Part of a small language model's weights: a variant of Adam for these matrices.
Each number is 128 + 24 x the weight over its row's rms, rounded and kept within 0 to 255. Layers, rows and columns count from 0. Numbers have three digits each. The size before them is the row's rms in percent of the matrix's.

# up: layer 6 MLP up, 576x224, rms 0.0612, rows 104-143, columns 112-223
# down: layer 6 MLP down (transposed), 576x224, rms 0.0613, rows 104-143, columns 112-223
# gate: layer 6 MLP gate, 576x224, rms 0.0611, rows 105-144, columns 112-223
up104 098:157174103152107132096093170121089158132113155125130155147129120108108072169129103096145100081108134121124159132129140130119156107118111095130128162135128125149125113162157131137112138118102122142117110126126155193168105128078174117129138134148118151155112108105146139115107172141139120162081106169113125141108127133158129113100104104110
down104 099:160141130171121127143134139148141138087135123096136138131107170085131156134143096093162105141113113136139112136128090110142174142120118122122126155197097118117150103104096138102084164091131133092087146175090127086150153176123107129110165154175108143114103158111119149099119172115138108123162140118118083089086138145109153141131148152095
gate105 101:120147130176138104168145123095085156115093110137159124156144114053175162148146169153109151152104115143137172081149115102120145109109171138136135180094114094152118137146127174114130106119120138139150087132181151163145139111097147140155085115106144101085134134162134117136104136104151102154094177130114113133144108133164127114110148094119
up105 103:138161142147129153170138081168108139123124159114132130150135167108143145098114151124157130136134116125178143126079155103172117105131147131105096148066091161127129135145133147114110147153136115116090161098130159126139128124135128164083133134100152071104110163147086124088124151130120155159126135120092153153115093115153090133132082108159
down105 103:089118119131116117179153119152150123168097106142136130140113130126123138120144108153138122129088129169114181142157153105127135171131146137095099122164173134140153161175138098120118164146115140113156190154124121141118138108146098151150158120154155120107113078149078141142111116118116162095136108119182141076129101184141131105140138143110
gate106 095:121130153127145141103125134135140074089110165089121118126175110090147104116106142160188099132165116092113166115116161100119102160158106121108157138126113081101082114165113123186102139099161119072165125112111127159106131134127116096160136145097110118159141167071146136135153145125171153136157137152111137161137160133137122147123143168118
up106 096:091153135101141098162175141140122104109151156136182134112089111143134094101154111112150124152140145088184118119127104156111099161125141081110146128115103117149128073136149129140136133085124141179146149154152078148089119117118086073146127162139139131153118096119128111133104104126129161151127137160105097140131104134146097143119131152113
down106 097:120138143151159132104099219119143099106108097140133123106148153107103110116185167115144136124116112131152124114120131161114115117132137133096135159198137105135086147138169126144125105126099107163152141109141156115129077135127131107147108116119123128104101106143098158129125121136137137151166091141115154106132085212126122113117145138127
gate107 099:133127130108139143112114134138164115101106124128138160155148117105110123129130128120118124111165112085106128130113135157150077088122122127128123106139095186100151153104158102132067156167131144104121138143082144112103134081137128150120140105112187092140121098118153148117145146130191150130103144129134139126148140097113153059129125152109
up107 100:146148166173134124145101123150130122121116112074152143140164148124135105141095157107148144112138163169128125133132155112109092157104186163147147116116074138134123097111139148134132136173177140107116129139106142115144099121138103122149107122133157150141157171083154161069115095100096146148102096159109089122104153133151101167110113117126
down107 099:114133114105113095086096144140133125166105105128123132170096122108095176109115129144142182148105140126141141153130105134146131171107159142157146074074133128170104150113114118153088152135124112116098096145119099137148159102154115124092106131120121137160122123117159126158172107091125140101169146133116139112129113122157151139090135143115
gate108 094:163135112158149094112157152125121104158119106110145113147156131140140134132119130157128113141153092122120131124140140146167151105136142096125148138141121110125153092136120121131151154126144177167165108133132138131136141125119161090114094145136097160108135127112133138086134139137196159114128126148177148118119119142134135084120107125111
up108 098:149120141131130130101108118150153150144091126091136116141122091148138153170145152109103136116116133144105164110157153113171160108144088133132134154133110131170120110138114106163120084102114165162154137115141139088129125112119164113150095122168136124143109162125097098110156161086176126159103096150147130152160125139138094149113157142123
down108 098:103119116175107154165131120154156165106134132147102151147086122115079151108118137124126130125139130161101133132102147152112149154121112154146166163153135133131134094131136106108145161155112104079102133083097105110104124158151141101159115139127110144139193108131132095145114114138122144130143146157160123106112141153132105126089157118193
gate109 093:105138141164111155127145110131134149114134125147130157100153117097129123113104127102154161130153117097116103096139137111119104109113132098129169068111077157099143149161109074133172147137095141147171104087110138121084116105134136157123128145139146153132104101147139111103117150181101123160130140162087195148147132143154120124111087106124
up109 098:096100088160167146154138157158089124131142074152134168131108104112167133079116115142121135121089194136134115133148125107142116082092149168151089121105143116090097117128136113143127087099126139166174133123117137118118146132196150126164147116132122137158158183131154114096134139149153124138106114121115133136136106122109158142138124113156
down109 097:103121097161097173122112133179156137120099138130106104160107127093135092117173112115125131170096092137161139134119115148169093109095132154125144138191138190125124162127129134179111094112111153188116125122095142182119111160148141168126120170097116116125157119147143123109133154113133166141129173154111117141135101125088123127156136094129
gate110 092:158152102138163100128186098125165171135161160165129100116124152109110141103149147141145161092157127163139141108075162084147091111115115128132127101109142106131103118111128101087122169122107153134154140116136125166136120127116117125134117166106191124134106107162142143107096137135147102150153153161127168133093157081106091102095121094108
up110 109:145103156103147102151117101109147121154125176136139172086149154133174140120121114126140136100132091136105078136137104156148119175114123114102138133124139166112082101176086189129114099077149151151162116095131153169162129106113122119140125151109117118145126134133170201138131126130148144148087085129114139097143127135138176105147129101103
down110 107:146111106150169091188139121113145111108148186158141127075158150122152128180113137132145135101146081147122068088146142153170104133147178089107075155109128172120129102117116142155137152134104139115156135103134157155112120121082100111147146126106148131093140146129173184131091138142113100125138126164131143096129154126125118136104116087141
gate111 101:141179103109158098124164109129156157144120138153161166093136084148125153142147125155108132109125106147136122137134101140165093109122111105124115075140099149119146138120117154155121132149131194163139144154178136120136127110081133111156120132148158165102149085089165115079098100116109152093144104169145145124133154078086122112116138121141
up111 103:106138140172159094144116153127168086138119109144121170095146079187143119136140119141119113120123140137131087153123147127146072078146137092108130141120141147076129141157149162143110132128116155150099138151106121123148132149113100139138160081141079179151097181138087133142064116145152119111113142138148101135122159137119143175096147116078
down111 103:150128154149166148141120119119123092115117155137131119124108098108134135109159152121115139143158060117122128152146167123103133140130134154106116177198134113125155157136153121123102112146116166111131120091105087125138154163165148132151110133079151128151173153120111117165084176144102126117124116104123134134140140139133082115135137114149
gate112 101:128139184096116120134138109108143152117132136149124102107151100111140120114164153082165107147179162156109134110131111127094104153176113101127151152084100151152134119095128166112110141119144178099116156104109127112109125099114108079181127108152134104168089161123124091157084127127143139173163154108148145143139154170119161181107135153158
up112 101:102108145089150059110118142163095150137118144164101150147124139110095104146127132106145133118126123116118140140107136120102113140112118137154146167109126121082135153151133146118190135107086163149100123149138099178140132100161116128092156128137126105101117170089119111164145120127123127159138112125102121144182127110136111108128126098159
down112 101:133135144170116121122101140139103148097158115118125146170099125147107113108093101094137144110119112147183102137105150147150123155154096158124112095198104113120124074120129140136152144176117151157109158131110168128137074138078150092174137127148130175094130112124102160114092147127117124138133156147102079114107124149133141165147122139187
gate113 106:170119073156117138134149099137111158126120102141133142142119133127100150155106125132126137109151131072128152140147124145117095131120115136098137144092163130187059103128149165113141102109129168149135148153115123115137083081138152095178153177142117102147127134122169104105144144136146155142140132117115097090122157105104127121095107178152
up113 107:115140145132125165107131125157127124111162153079153103144120100092143167156106116136119118122145112114136123099152124156161124156119100135132123132137106117118176087151146125172084174116144131111121151124095130122108113117106092105148115114125136054069157138143118149121068159122167116137091102090147121111120131102129200128125108120132
down113 104:138161143146119128140119131158137129154183107133156121133110100105146079164101112089085119117105129156136096165080103131085115131085121101131130095103136142133174103110130153125159149138119096165091097135149146108139170092112117137142099101136141148102148137156143155160124152126128150162161138147125116103130165124155131110111181152095
gate114 095:182118132151145156138094125142160138135091158131133143110148154105132124132132128080121092095135128131175115130115115191119126083117157121119084092094146108112136130156098141126157141158149126128164138137112159095124082108101147141154128162147121092153121119135102139189169134141111110133100128141123140099134158133125170124114107089118
up114 098:115115131106125114149141106181154108103094158103141121083183095128099126150124171117147093118134135109138111110140170147100119156120135112111100171132108071173131138151114133114149133165165142156133132091119159125122091102074128154135097141137150175141154145145104137122159100088173077158102090122160145154154133122107160100103131143088
down114 098:109108137136125114172157178120138136149138132156130158121111151148094094110114149110113088121146083127163148168143100101151154088140128126127089130119157082131138125122146087148124106171119150110134146133136139125172109107143124186114095100088144119130075111134134149091143124157071122116114097151148113128125141118099115074136172134112
gate115 101:170082112117120129123132107156157115117125114152109122106130100170150153101128118141135105149085111148140140119120176142143106146147125133107125125115090096152136165114148129135120106124164168137154121121128126148135131125170146147160112177113153151137114145079110117148162153140105106125159121162163135132109125067129152127090182138112
up115 105:104140120171136103100107159167146134106148128176186113129103106099098133123167098093108129104109108135140146153156110199138086142104113078093101120135102129124151141109115119147136128134086148121137140134096124067108103099165143129126154106117156119094138116151136133118126109117138100099124143123139150105111182101127130070119138184118
down115 103:168162161104098136106103170109146174108118173092115085131115105129164168104097135086127137170140128095146097089145105093154119121147153122125137111149116122174132120123141109118101156139147139134141138106133123153091146149145116185190079153103121093146118135122162107097123122135121090122132140124165096128107118086112156125158113140131
gate116 099:147146109110119146157166131149125118151135133141171127147105139110095114124090134132113175120087127092067114114157145165177115111109122132147122103123146127129140084144132191116114144097139124127125142137127118136142139118126113111132116122087144136097114074133145102131166131090115123105144115144102161152107139103143152081115130142160
up116 102:084158132083125149094138094073124152159102115137101145117127112123138180167132132111116121096115148170133135137120067124114140120102163108159133087129070184144098120119135107120172109118114165120158125104116109146129122142140117099135117114109142112148154117129148127096141088114113151126110151171122128097134167122112128071155169131147
down116 101:114095117111132117170079135162113116107141162124153136143121165123137083141117156099091142076091138057104100095119093146120096135137123127144146128149106118121092110112099129121108166136102142143149148154147143146086133114122142119139098125112112127093164103156142155108117134196138124133111079146164124097127130113114148087095141171177
gate117 112:113142108129141147104124088133129089113155157146145170155125153147140102114136157122126152114157103111129139125176078143087124120126139111129115166077125139103089104095134146122145158064154130118123138081163118159081099127151105144152099138153164131158109154093119128126127138160144142158124139166108127130128132134153143122094167130123
up117 103:126119112114139141161087107095112168164113164091089136141142103151137108113144162147134104109122105111135116109122128125125066107098145106116136160121139150144122110168119108101097127120130141105136120115113107137120138099149150116144158093079154099179149109126143079142128114151122153139140157142146124173080133124103152109148159137113
down117 100:129151174102160089124059143122127073163162156082114140117103142157108119104136120109111166142123174104128115092162155101113126109100137096129106156154131116090102135131111102156151166155087156124121120127110079104117137155132171146098104148116132116149108129135114150132131089125188143140121105126152175114145163124184123090105137149101
gate118 104:113059107160144100108163117090133131116118149122142141097118100097140103126164165165133162151149137175125125101091127091160119184153165120158155177122140107136114137100161118149105119135135137159170125137120137140110156107105134104161117120071133135161107139140148146127175148180133112118103123139152135137152106093120134095122146103161
up118 103:130125120111102069125123138154137133125133141141128128175133135093137156146106128151155107136141116160176098137134098110168083167137157122166171137107141144127142155150092123131091160111122124123090120149112146135103125117139142138196143119124101138097115127091145107115126139113143130139085131106107159168106157142114134100132085141139
down118 103:117127096136103126098112132150133129136169131100147109087107099132140147171142120130144120093099126108174154108142122145100115130088106166126155104090170131170132129129143133109153131127099133154157133152095094094137118119130127141083105113057128106158126088118156124127085121116118143165132125091092135121170162088139140156157103118147
gate119 093:150139128101133142134141139130113120137172167129135133072148161151156104140137135149110137134091107176145137118097179175129111093159106149157117097115082124093138118100125160127137133119163127133134093086095158149127146106085095117110093142110125093132121177112114165127091132136122104104124066107153126115155182115153144148092168143103
up119 099:099149141126121101170140100144096147169148161125144122093160114148145115175171095147106136114091168179131130119118192117141122148136136136103119130090117088123118098088131140142136182121142137149132161096165088092148091102118136122113107107145114129101103178100078167107132132153120158136095146165133093163106148127154101113135123142112
down119 098:136124189170077120129093108155147116155128177099108161127143127124138133189153132099101130105150112141130131122152100099109111123114155130125146153120071114119134135102096170113121111105144164149111115163152142145117133108082126166106100116125138115138091107093079099145140177180086098123102137082134146152092130147118143139154105137150
gate120 103:153176146147115120124108152116166126165133119110175124141082135085131154154125139129097104124127123079128095097123149105079107120113197149109153112102112143136120125153141075127131120132134134124124153096147102130085134138119103098110111128084113148145124109121163152130143100107101141151159120169150142146148158170158130129110114120156
up120 099:112095159114145113124164141112108072118118148117144154142121104093182097109147128132151158101114129133140143132151134128130168144096091126130103134141169116120120131146150163144112148120112155160161125136101145119175099135146136089109134110126161116119149146105137120133120088136123139158130116118154103125143075139144169107089173132133
down120 099:123135145132116153084159159168109101110130136110132095177113120114109081124132098158092124134118084110104122140123099129109151128115189156112164127077122120104148103105098127163109168175113168186119157133140153131137130126090108135108130087145122089101067124081135098136107145185109167130148150117136125149132110140119133132104094089136
gate121 097:111138144140121127115107115138124140156084124101107093113114146130143136100145123110120139132139114147114116137081150081158186127130115113152116105088118110158086143128111157116124128128111138124165128099138109171132102114125073123068124144106147129130099118124158145155097157099092129137167111120102123128131135122135106125110118092095
up121 094:123151094114131135148116114121123090145116124143123114109075134130079086163102121113165109158165143101145120110144105126148082126135123118137110162155127145165185158152120177136091123124187105181098080173143136131137135134134116165136121131072096144089165125121120118106126126111126126091111105135129144157131155112145100122136107115141
down121 094:106119141085129132116122115137161119152158137114160143148123143167126140146140127166088103129141138136155144160154117131117110151118096127143140152077120159151100071109130130118133093109114128095133127097161087107108111106120158145159118117163156129121164122059115147178125114143141158127159144107108124112113162120159143170147127127117
gate122 099:155145107130170126144132111083133115130117150141133076116157136157124141135085111121134143114109112144115148106132123160162150102117108116093139110134171159115079130158149155208177174105108099123151166128149150117102173092105161119134133125146121146160105120185100124152115117142117115170185122127135167134172126165122116121128156113165
up122 098:086075122129109170138174130118121077147066122095160124138157149109172131114148133095121154077124142095139128132107166113142141149119124134141117140135163124154138109183150112154127135139141097158153169098113119143176122148143095116112143126102116114181161118165110132128143145122133115156146154093150113109086114126169094148123104151132
down122 097:127104139126099096115118111145157198090152148153158092119077124111110123131106157138167167147116094153139159128151142145124096127133122090165136125133152127172121116127106099138100130120115140126079102140157133131107136078143083114145080145088147113129089098138111107140124089137126144124130121132146158122148156158096148133125148095100
gate123 106:111151132102143141152141104158115119121141119159103114132130128122113094149101105153131106097089099105121131138096149160150163112136138079073130131098099108128117126177123094106179087127118145155115151117121168101137124149099125125120143139152134143112139197178144155084118108157134104113125117105168096121112156124117071125173156160135
up123 103:130132174171120176151091146127143124114134079151106136112114145140125080157145120107117106120173116127128137138121125075089125133114121141155083128109131112118114087144118118179133161090121088138117145101144142119127090119102108130083151073111093112129118081117139112153148168112151136130104169151161103097184132118151130119103112120106
down123 100:117133116123134175078101135145082164161124133109091152100103099154088102136134108142161134144061117141128150109138153145115120180159129102105118137096134129117163130148112137032079092132126090124072088155126115109161121120126134094129146097142152149121111118189121124138096163137108108144143123117136169094150118100143152118134126124138
gate124 105:155078133159108120165130117127152080150131124151121106085133141149114131142148108144113081139148146111114153112129109093121061106131106138146132111097055118146125136138166129135117100102105161141179147134149142165116090121128091108148090103106129148152112153135123149170144133106120138197177107141131160116104122085103181140097142075140
up124 105:162119134118134103135136162080111141144157094143160108134155124119111156145128114136158163133132078129141154113199115095120141117144128105132163142130124121101139139107165113112141067093095106104136136151137065139113106158142127097138122113157149159157133142123173121159124126117121128152171079108102148092134155138103141125149130120122
down124 106:108129138103161132135154151138098085165129122088085088145120145134097135124096161129154112137138094150131149138166130144099119096153113096121146151177123035145130093116117081134150121144119120123114129132143156152147107183125167139109120161109110121158144135115127153141123098115111148146154132117149130119137151140104083138113140116125
gate125 102:112138161126147123134186130102139091125122151166121141113100116102116078126124142095104119135158088109144165103128144131152131135101148092126154144126125125166121121115107130083093107112126156141156102124125111157137152141126102118151125172074190150136089127122118124143111137107131125133152175105123143133109141100151107119088103160102
up125 102:139140141133116098089120112153155144111077149131158147164169122091142093132161119129115146126100144157147161127128145104112111130098137127096160147109102132127089109156139154144128143146118128160145146088138125086106135140133122131122086102140102129164148153102134114102116149119093158131104140095142133133153167122118109115120124132156
down125 102:162141129138092134139091137134134142167148092131097142157148122152136108135164171124137087101126160140121134063149126143171108133121135149104154086083121129109096159118155089134153102167127128117116111178103151115128124087126109130194129139155154128157146120131153144121088149109126094163111139122124102163129086122104157119128129096108
gate126 099:143154097131152115182121107124107101128153103135177092094147120114067120120146115161148186102111126116138141129147198130125130146129116099141140158127119131072088141138161152152115112115117113101125119153189156131102142091126114116143106114130127133140120136107110147102136125157131092127164167152129142138124111140153097080147150120153
up126 101:133134141145125104157153156154104124131090103131127135150133139130168156150084130113150073136124096124087177125108158090085155171150127150139134142144119137138138125113162161117136110118157158116093116136087085116145149147102145109167146156137181155134117128124110123128164125127134147164115137082129141152129095124118078103124107115114
down126 102:138175088133159153104094070161147139087150132140093157122135131143155133132104138161127103167134117107105150133098116122141145095100120102122181106081123124113131133185170164129109136150122107141116128106140126132135115129128066173112130128128125086139075132133166099102140122112132143159153101136128141126109139138158114131117107146106
gate127 102:110110135087183071151096130107153151129123129120154083152100139118113165150174129080162156159154154155149082107115135155119130138155134125124131161118145180095112093143129121100095128143136151121149118084111091139095136119128143095143162115106153172177095092122114103151123110110107132127144143110121142142131117114132137153093130117112
up127 103:096139128103107167161148155120125130130129119106144128133116124141148138101181135098155112150110093096118164106179125109141130147110124118128065142110080098126121115134147170110086142099110127068150118114132118099105091116132123121139105120086113109090132110116121165135143088152099113120116126128139105148127130128095095151127111091170
down127 101:155115147121128118158135101142109140143126090138140116102097151110135128148113107165111120129078096135165148155119099090132111129122147128144164124139117107136112097140144137141142146134149162148137126137107117150132117135077129079133132139165128135118136099135087166114112160149122171168127158111136123137166098129146147181070160147136
gate128 100:158141086119149159097120153128136157097100134150088062153099142122101138169142130124164190134160139100123129118106130135141134193148113105153107151110115123116155101142144100167147131102125131147126150124109101135137152131094103143099128138129155127097124183116116101104153106112146146129180138162099166146112116152156143101124167123161
up128 100:096126124147165122106111130139086143123140170142161132141125069085109131136097113105091138142143117086117134084100129141053133119102130118123092157143109112143115094121096118155129121166168133137157105149164155152121112178136105138073160147132145100071142110127118136151147117076143130149171105141165158115124121090077111115112148137140
down128 100:141152120092106098133093169098148101109150096109151145102113184119142099139110132172084141080122129096147178143097098122120070159092120136135127133109084163104182128107135141104127116119128142126122105138137129151140097123120168152147088134164117072152117104115112128097132152104143144164130128170106111146152096082108120144136092097097
gate129 106:125133142124165129125143123106098147156139132145179134143109158129143150143122139123116149123153119162124089124152074115151145092060135121141138147116146155130153156128162108096141122081110136130122103155111100127121109139142126124142089162160158124140107128107147109113156061164166096128156166113130141094170115150136120105119097140138
up129 104:098123163137112137158107133162108147102137078124144192115189113104172122111138142165076111126124142142128149149162110114166111128178141150125146113133156122113104094138133150087128121091136131138161150132112147094156157122142117168118091125161152156134113163079157162132112128125179116151077174128115133092065139142084121135147101109103
down129 102:122144129097155115107106137109120182179147131125172146153122142177133135129156137100119133146124086113067135111135126132169169121130142115134159117119145142179110090135139116108123146127140133161094115136116119137167118121140098110102139123133104105120173148059150075110131136113106141134120117141157127114173131142145157149133110130120
gate130 097:105113135075132143111099106131127148113096167134142132159116108128147072079121124135181133150122122155141098079111143115108139109174147109138154148088112134155123144115081111134148111108138125127148161138138153121158093085101111143104159154109135124157093094151174102129091141122124129113128144127135154106142164139155104093063122104103
up130 100:172130116129077162130154135151116139114135112094124140081120154112113104126132111083106130155126181137133111142114180135089122147169115101094123184131148111114107157135134148096140124140114173125103132155125126131149142128095143107147178103130114080082122087151192144112123128136137139146147141100121100152145151104116114089145133106159
down130 097:207147126142149124093142139092154108126191112093123125130122134094131164149123125109094169137139116121141145131128127130133121104160130095140070095127137093120107123079143138138120137122129181103102130119128096129162114094139101135151159108127119152153132112085142161122114148152102093145151126183125144158102158099149150139108116092157
gate131 104:145114134164164151109127095132134122073114137157124144160126133148142091125141135115157130126088148144166110152144135115127147096138130127134141136088111102123127096110116140119187070060185095119135151148166117136174147069150116158102125186089127135160122145150129084148122092107140150133098161157152152139129144152133103152100152121146
up131 100:147132153122121113110084145122159119129141101146130151164146145139079140097130153103117161112113133124164121128103092159087165111158131089081140123135117114116099132089183132120155064129142085137152144163136139089119131129147124100123151125084130180140136170163115152146103143124127088099187132139131161135093142144093138125135142144134
down131 101:166140134142152129094150070173112136106155150150138123143121110118166091157117148135142131136123124137111088156141121106105112106169120162144097120074111120160123104139117119145106114118137080165069121135106137092153136111105117095107126139119130100114125122103121119175119113090121131126150129124197146095126122089166125114108150123132
gate132 101:113123132129120155135140095093183148099116127128159104091141143158130066112154142122078134125091097103123102123079141138143151149137101071101155112105126117129111164115116163173115122154129113120112203126110146150126132089138130130165088113128104101160143157117136130077127092123120100136129131125130150160116109147124147146116122106128
up132 103:159112129131115133162103112101152138124120158132141127135126094137095128136126119157122161118144115118131090143100164095143120128110123119109120144115138131117122139133153125112188100116129104117120116163103123120099103103160125115161118111158127171147141124114170080112133081158153180172147141118163114141093155109093149100108117094128
down132 102:163126140126146126136160116110164143086142110169141123113122128123132087131146172126163117141135094123146088097108169103108144148107141114136124138109106158129141125147112147087111103119150115149104172117108105148105109066131093130115102128155118155104090101115157138086147122126118143149098113126119140111159124116117145126130091151159
gate133 099:085155124142161155142159104099160087144153144117154141141098123122122187140083126132138118114151091121111129151143079059131116101119096118133147167092143138142129095093142135131142109107182141151168134168104134131142158088135107096148161112118135181146128123151144154149100109146123157091134155115129125150132136134185129112128153110125
up133 102:138167138104169143159148146086092140145135143142120158134139155139095150141165140110132123130143106140124155119170082160097138145147128165135081160113111122137143137060139139155180133098163103094077153122098091122151180129124135149123179153094097144121110105118121137146085117118111113117127142100118123176113138136146113153160124103153
down133 102:158104155127138150114121141115156146139176136165122096134107162103113143115152148138177143169138130104103106128152092147097098105179148161149128153199143144105144133114158155107140124113098113142084097091105079140128154117125152082117114140133179085098120146112183152103122120109110161107124120145133134157169099133139162141179143114115
gate134 099:103107142157145110154132127142139131130113174150124125168124121121126116121133129150105102130124131114092074154141128175101146106098147145145106126120138117139072118131113182126186165167114124183156171144134094113175131125140118112110129139100154147115121127163148119132107130141129123112107121164132111128084160145105104124128118148119
up134 097:132164114108127125095140134111182116151150125119148150150108069102135094130145112141127102145127135071126158101114127156161084127115159082139148095129117136125145111142100153086134084163165120131175115125142144124140095096075119099160127123127124158104124149150142145140161153095090119116130100137116097148119113104136114148116124147122
down134 096:116116160088101100142160132138099121128143126093116111137146172153154144099151165101139129172158057114149096105120115134139154149110131101146151118170133128117158137112115089145126172148125129124139162147124113120088164141098143154108156152116151122108187133086151110145158124091133121138125149117120117127149153101136080166152151134127
gate135 096:134116120088158112115114135108122092097115149117133122113129131107129114079139106106112132103104105132149118104094166093107167117168132081111148141101138125090105168154109100139140107116117082147114117130099101168112106156089114166119121111094100127119135094111093143148135150098146140123120125107157144168110167132171157050091166123140
up135 098:140083170133155143162134104110130110108137135110098128154119101146073078129163135154167134125136136099081156115149170161143094117126125116155110119098178150132148136114176103121115130121136142098131133109133135147127142145067134114170142113186165113141102121120106105118165139119142146085151104133103084138130154111119151132118132122137
down135 099:110146136119172133107131120141124115130119124184146114117177092112140164131130146119143124120090112124189106098129124117173133157169141147132133114052155161155158143121120171141162153128159134142129124129132085111119119160122108137126128144149143104105096162138111083124152133130118153159119119113133149118108153120159160127096119101145
gate136 098:137153132150114117136117129147124146102101138100105107127114138142148085113105113139130107144143130122136125135156145120139132138123148139133151109083122166129109169099103074129140107100073159133132147124097090137099125106111150114142145124154156093119089088102134142111115103139108145078153167130162132111109153152128158158146180112140
up136 100:135128089149138128121116108175133126157134136161099145119134163117134191116150131103084145096175159154139170157120086109083127119157145132155149108137153137103123157116130155084105140124125155130149094155143127105167124096129171123108153145116131175079100117106115148141174065139115158102116195116126154141110177112140108125158162124085
down136 100:199130165159093135115074123134134116134139107145143108119166131118137162085168151109156106146152175136160137129127141129123139121119123130102143144096166157131121114129158103118104109123101128136131120148104115110139142060145139134082149137143165123118127074141141146123164072121115155088131127110098149135098116125155100149113149120134
gate137 103:175141130150101139151167117093122141137167127113146153124120125130109104128139151134162136145085089136117104128101105109125091132114142113133127135132145138134120073109143128150108150128166174131161130132092132138152132135149113053124133151157131102120157100141177167107156066117138136116135114124091140114146136093095114117096156092164
up137 103:104106152127157139104130121133149125127113148143125106103162137138150184128157135156148143121142121171118102127150118136133136146094134134123149109137120140163146177131150129104138117118131098111122124131150111082114099111171140147114155135152135163122138140136134137140154133132114047128119155145123137137154136108169101153160140143068
down137 104:103149117121155133143105113138142166134146155124118115122144145144108095122126103174160122114138136128144150130136099127156155073114117166105114109048109151107137131142151141122134134122101092108091144110135131121193114111142075144071126156136089115155069144163150147128108141116128129117124115138144098148137152128164094148151086110101
gate138 097:134105131142118136105082134107113165142137114115147093152136062147079131178097127094115159104139111148054118096119152086094123153124179119140152148121106165094121159140104145143120117134089132117093119113069113103132103119145154122150107100103142172129102106095140168164163127160118115133169112137119150126123148127135161115149117135129
up138 093:128150156089088120147118098131121104126150148075120143121150098117136149099123130131144154140106138089118109145106136140139169125154107114126149123138126135112120168080118177137161136147109157168138164137144154114146141084147148122141122146146145093150169111153157169124116128132165106143140132131096141119125157113142107132144116114132
down138 094:121152118120170129140099107129165117174155091154090129163119155144108118086156130113132096122178162119100146117125142123144113159134139121109131145155116148141136131165105106102129129128091144152139106070126119174117123095119119158145110133186145128139129096078155115136080134144135106144147071171108128144085119120127089100164185139097
gate139 094:153132137135103119165140119119128135141125112108146141149109100118127102117145140157157143118103133137102126142101150111182089096120139081150156106135097132160122141145123139111080116129091107154165169139101133127103147135121119125112090099096136115118100110064094108159124140168136097111141136149156151096118174103096151123140087151116
up139 095:110106153107112133114119132053147136107121122101127139117153141149134167133121163137110152134136136117167146150132145106128129136155127100161155100138089180150155157135091139112112146145113157104127172143151134132081142085125151117088077110135118089104131101135146126125105114132093111121100116136096196133119125136101153107169151137129
down139 094:151154141123117119128135136119133140133161138180164114125141126143107134096124104138143115116168154077138120107126107096128087105158174121092149113157138138141098107163148151127094162166134099108120106080160124147126123131114128126145114121154109154119138132115104106115155102126135178100115171126151163072153137133108172109105117134122
gate140 101:124091091140118118114137130085143140135098099132130109128094088153120062075109106120108107148086159105091117102145134144146138132131122077118140139124145135159122102146177103118094160097126127114147142134152149177099140099127098153150109143137155157100127140086138121137143096097108126118130177088126096121134115125129126171085185154091
up140 098:140097130141102132093122133090102116118141112133150108114139123142115162167134110131145133123111082080124138123097160165099130177147077116120112149108093151124113098080110132103127130136101128108105164081135125106116094141113120093119109134090132086100141169178116145160164126107145142161112100119136133134139117137129162106112119132152
down140 097:103103110104185121131127123129106136118179174098112120113139139122145168122134100164110096151124083128133100083140121092144147080157156103143119132088150119099119120168132115103108127115160120122108161157135070153161163133081135079099128147151125131101124121118101154134145112139141140117140144106145115129113131122157132152118119133148
gate141 098:139146118120108130151131136141109128130096093149151111083152149106124148088142131096122151177112136148123141130104088124110166134118092104115093156092147149144118093093119130132157097087127114125144124104105087133087139157129116148127123117155141119139105182125153091102099139177130105155132115086111137142114125072104118078135128102140
up141 097:118099132118105108160137123151104127152122132150148169127155115169141166141108117145078113088130138129154133128119100121121122109120104136132189120120064112099135134160150145147172097142086141118132169133111133120137086109187094151127130141119107150135130161141136119128110151128150155156100131133154151099162181108123112120148128105084
down141 095:160177129067129117103102150131133107104125135143167165131096154115119112156114137079067120136151087171127127103152140106144100125084131128140076113124132159166124142088132110135141113138105121111149134137131129151135140114102174079110096134134158129150142109106098118150112111174136138126142132133093130125130120050107094147164110108146
gate142 098:123109142114077090167116136104132143135129082114146111093099115155094120140123144119105122108076141141109150172160106107113094153136107132101123100098153151123094093099133116096129151089157111142150142128113144140112169095114128095121097107125138148118120077081119154127150115117096157133156140078139145113164107095131153132113205103132
up142 097:110088102136144103155094132121120134146115169166084153148137133118112075131091079155129154118109165172145157113142157127100145115119133169119138149120134152127100143112144139181156130116096123094075130118143186158097119087090108151126159132101155112118108111157114132133127121104125128107094100104148122140100115147123164153148098145138
down142 100:115117139103123154123105074117071110106124159119110138106128133091140151096110140131142095166148100119165117140144132118109139095117129130072112093095157117100120125151127096092103129118119081135120132148103128098149105158111100162144137113120157099132130105111112124141119157125169136155126109137098165075192142126129120120176155140164
gate143 097:120129093087143104151165117136147130131138098116132134097117147126062169192107108104154161107144128122138136148148150152148110097125126092135087143120102193112160133148141163108145112087135163122154149181151096130155136135112108108118158130113156160085111111110157140105097110130110121083104162145158153107146118116100129131125154142150
up143 096:114146117129161152121113084133115075128125136137126110128119154071155141094141115131138120099162119155130159068147170158070158096119093136104148138131197122133074159142110123081135140135132098130085118159131099130117099104144164140103146142150129120120116131109107087136148097108106129119111171147116126146124090157158128137121143145135
down143 096:131135146094151118123130136137132155165127089099147102130110138129107085142149104156142143122110124130097135105085105106118148118151138166158165103123132145114100127144139113121118116179144082127124143149114124148152151153085153156125157146143121110145086118159135101098161146105099104156125143087141121145117136100158120144094137073127
gate144 101:120089124142079143111162133142147139116111148124116112091152119147125154165125133076128133074103108168126159127115165141113100113127120117147135131095162100183089142150157121097123150120200120070142148142090118143106085084100159111117109126183131163141119143131136126148111080111136151126158129112142163113131140107140158120118162149106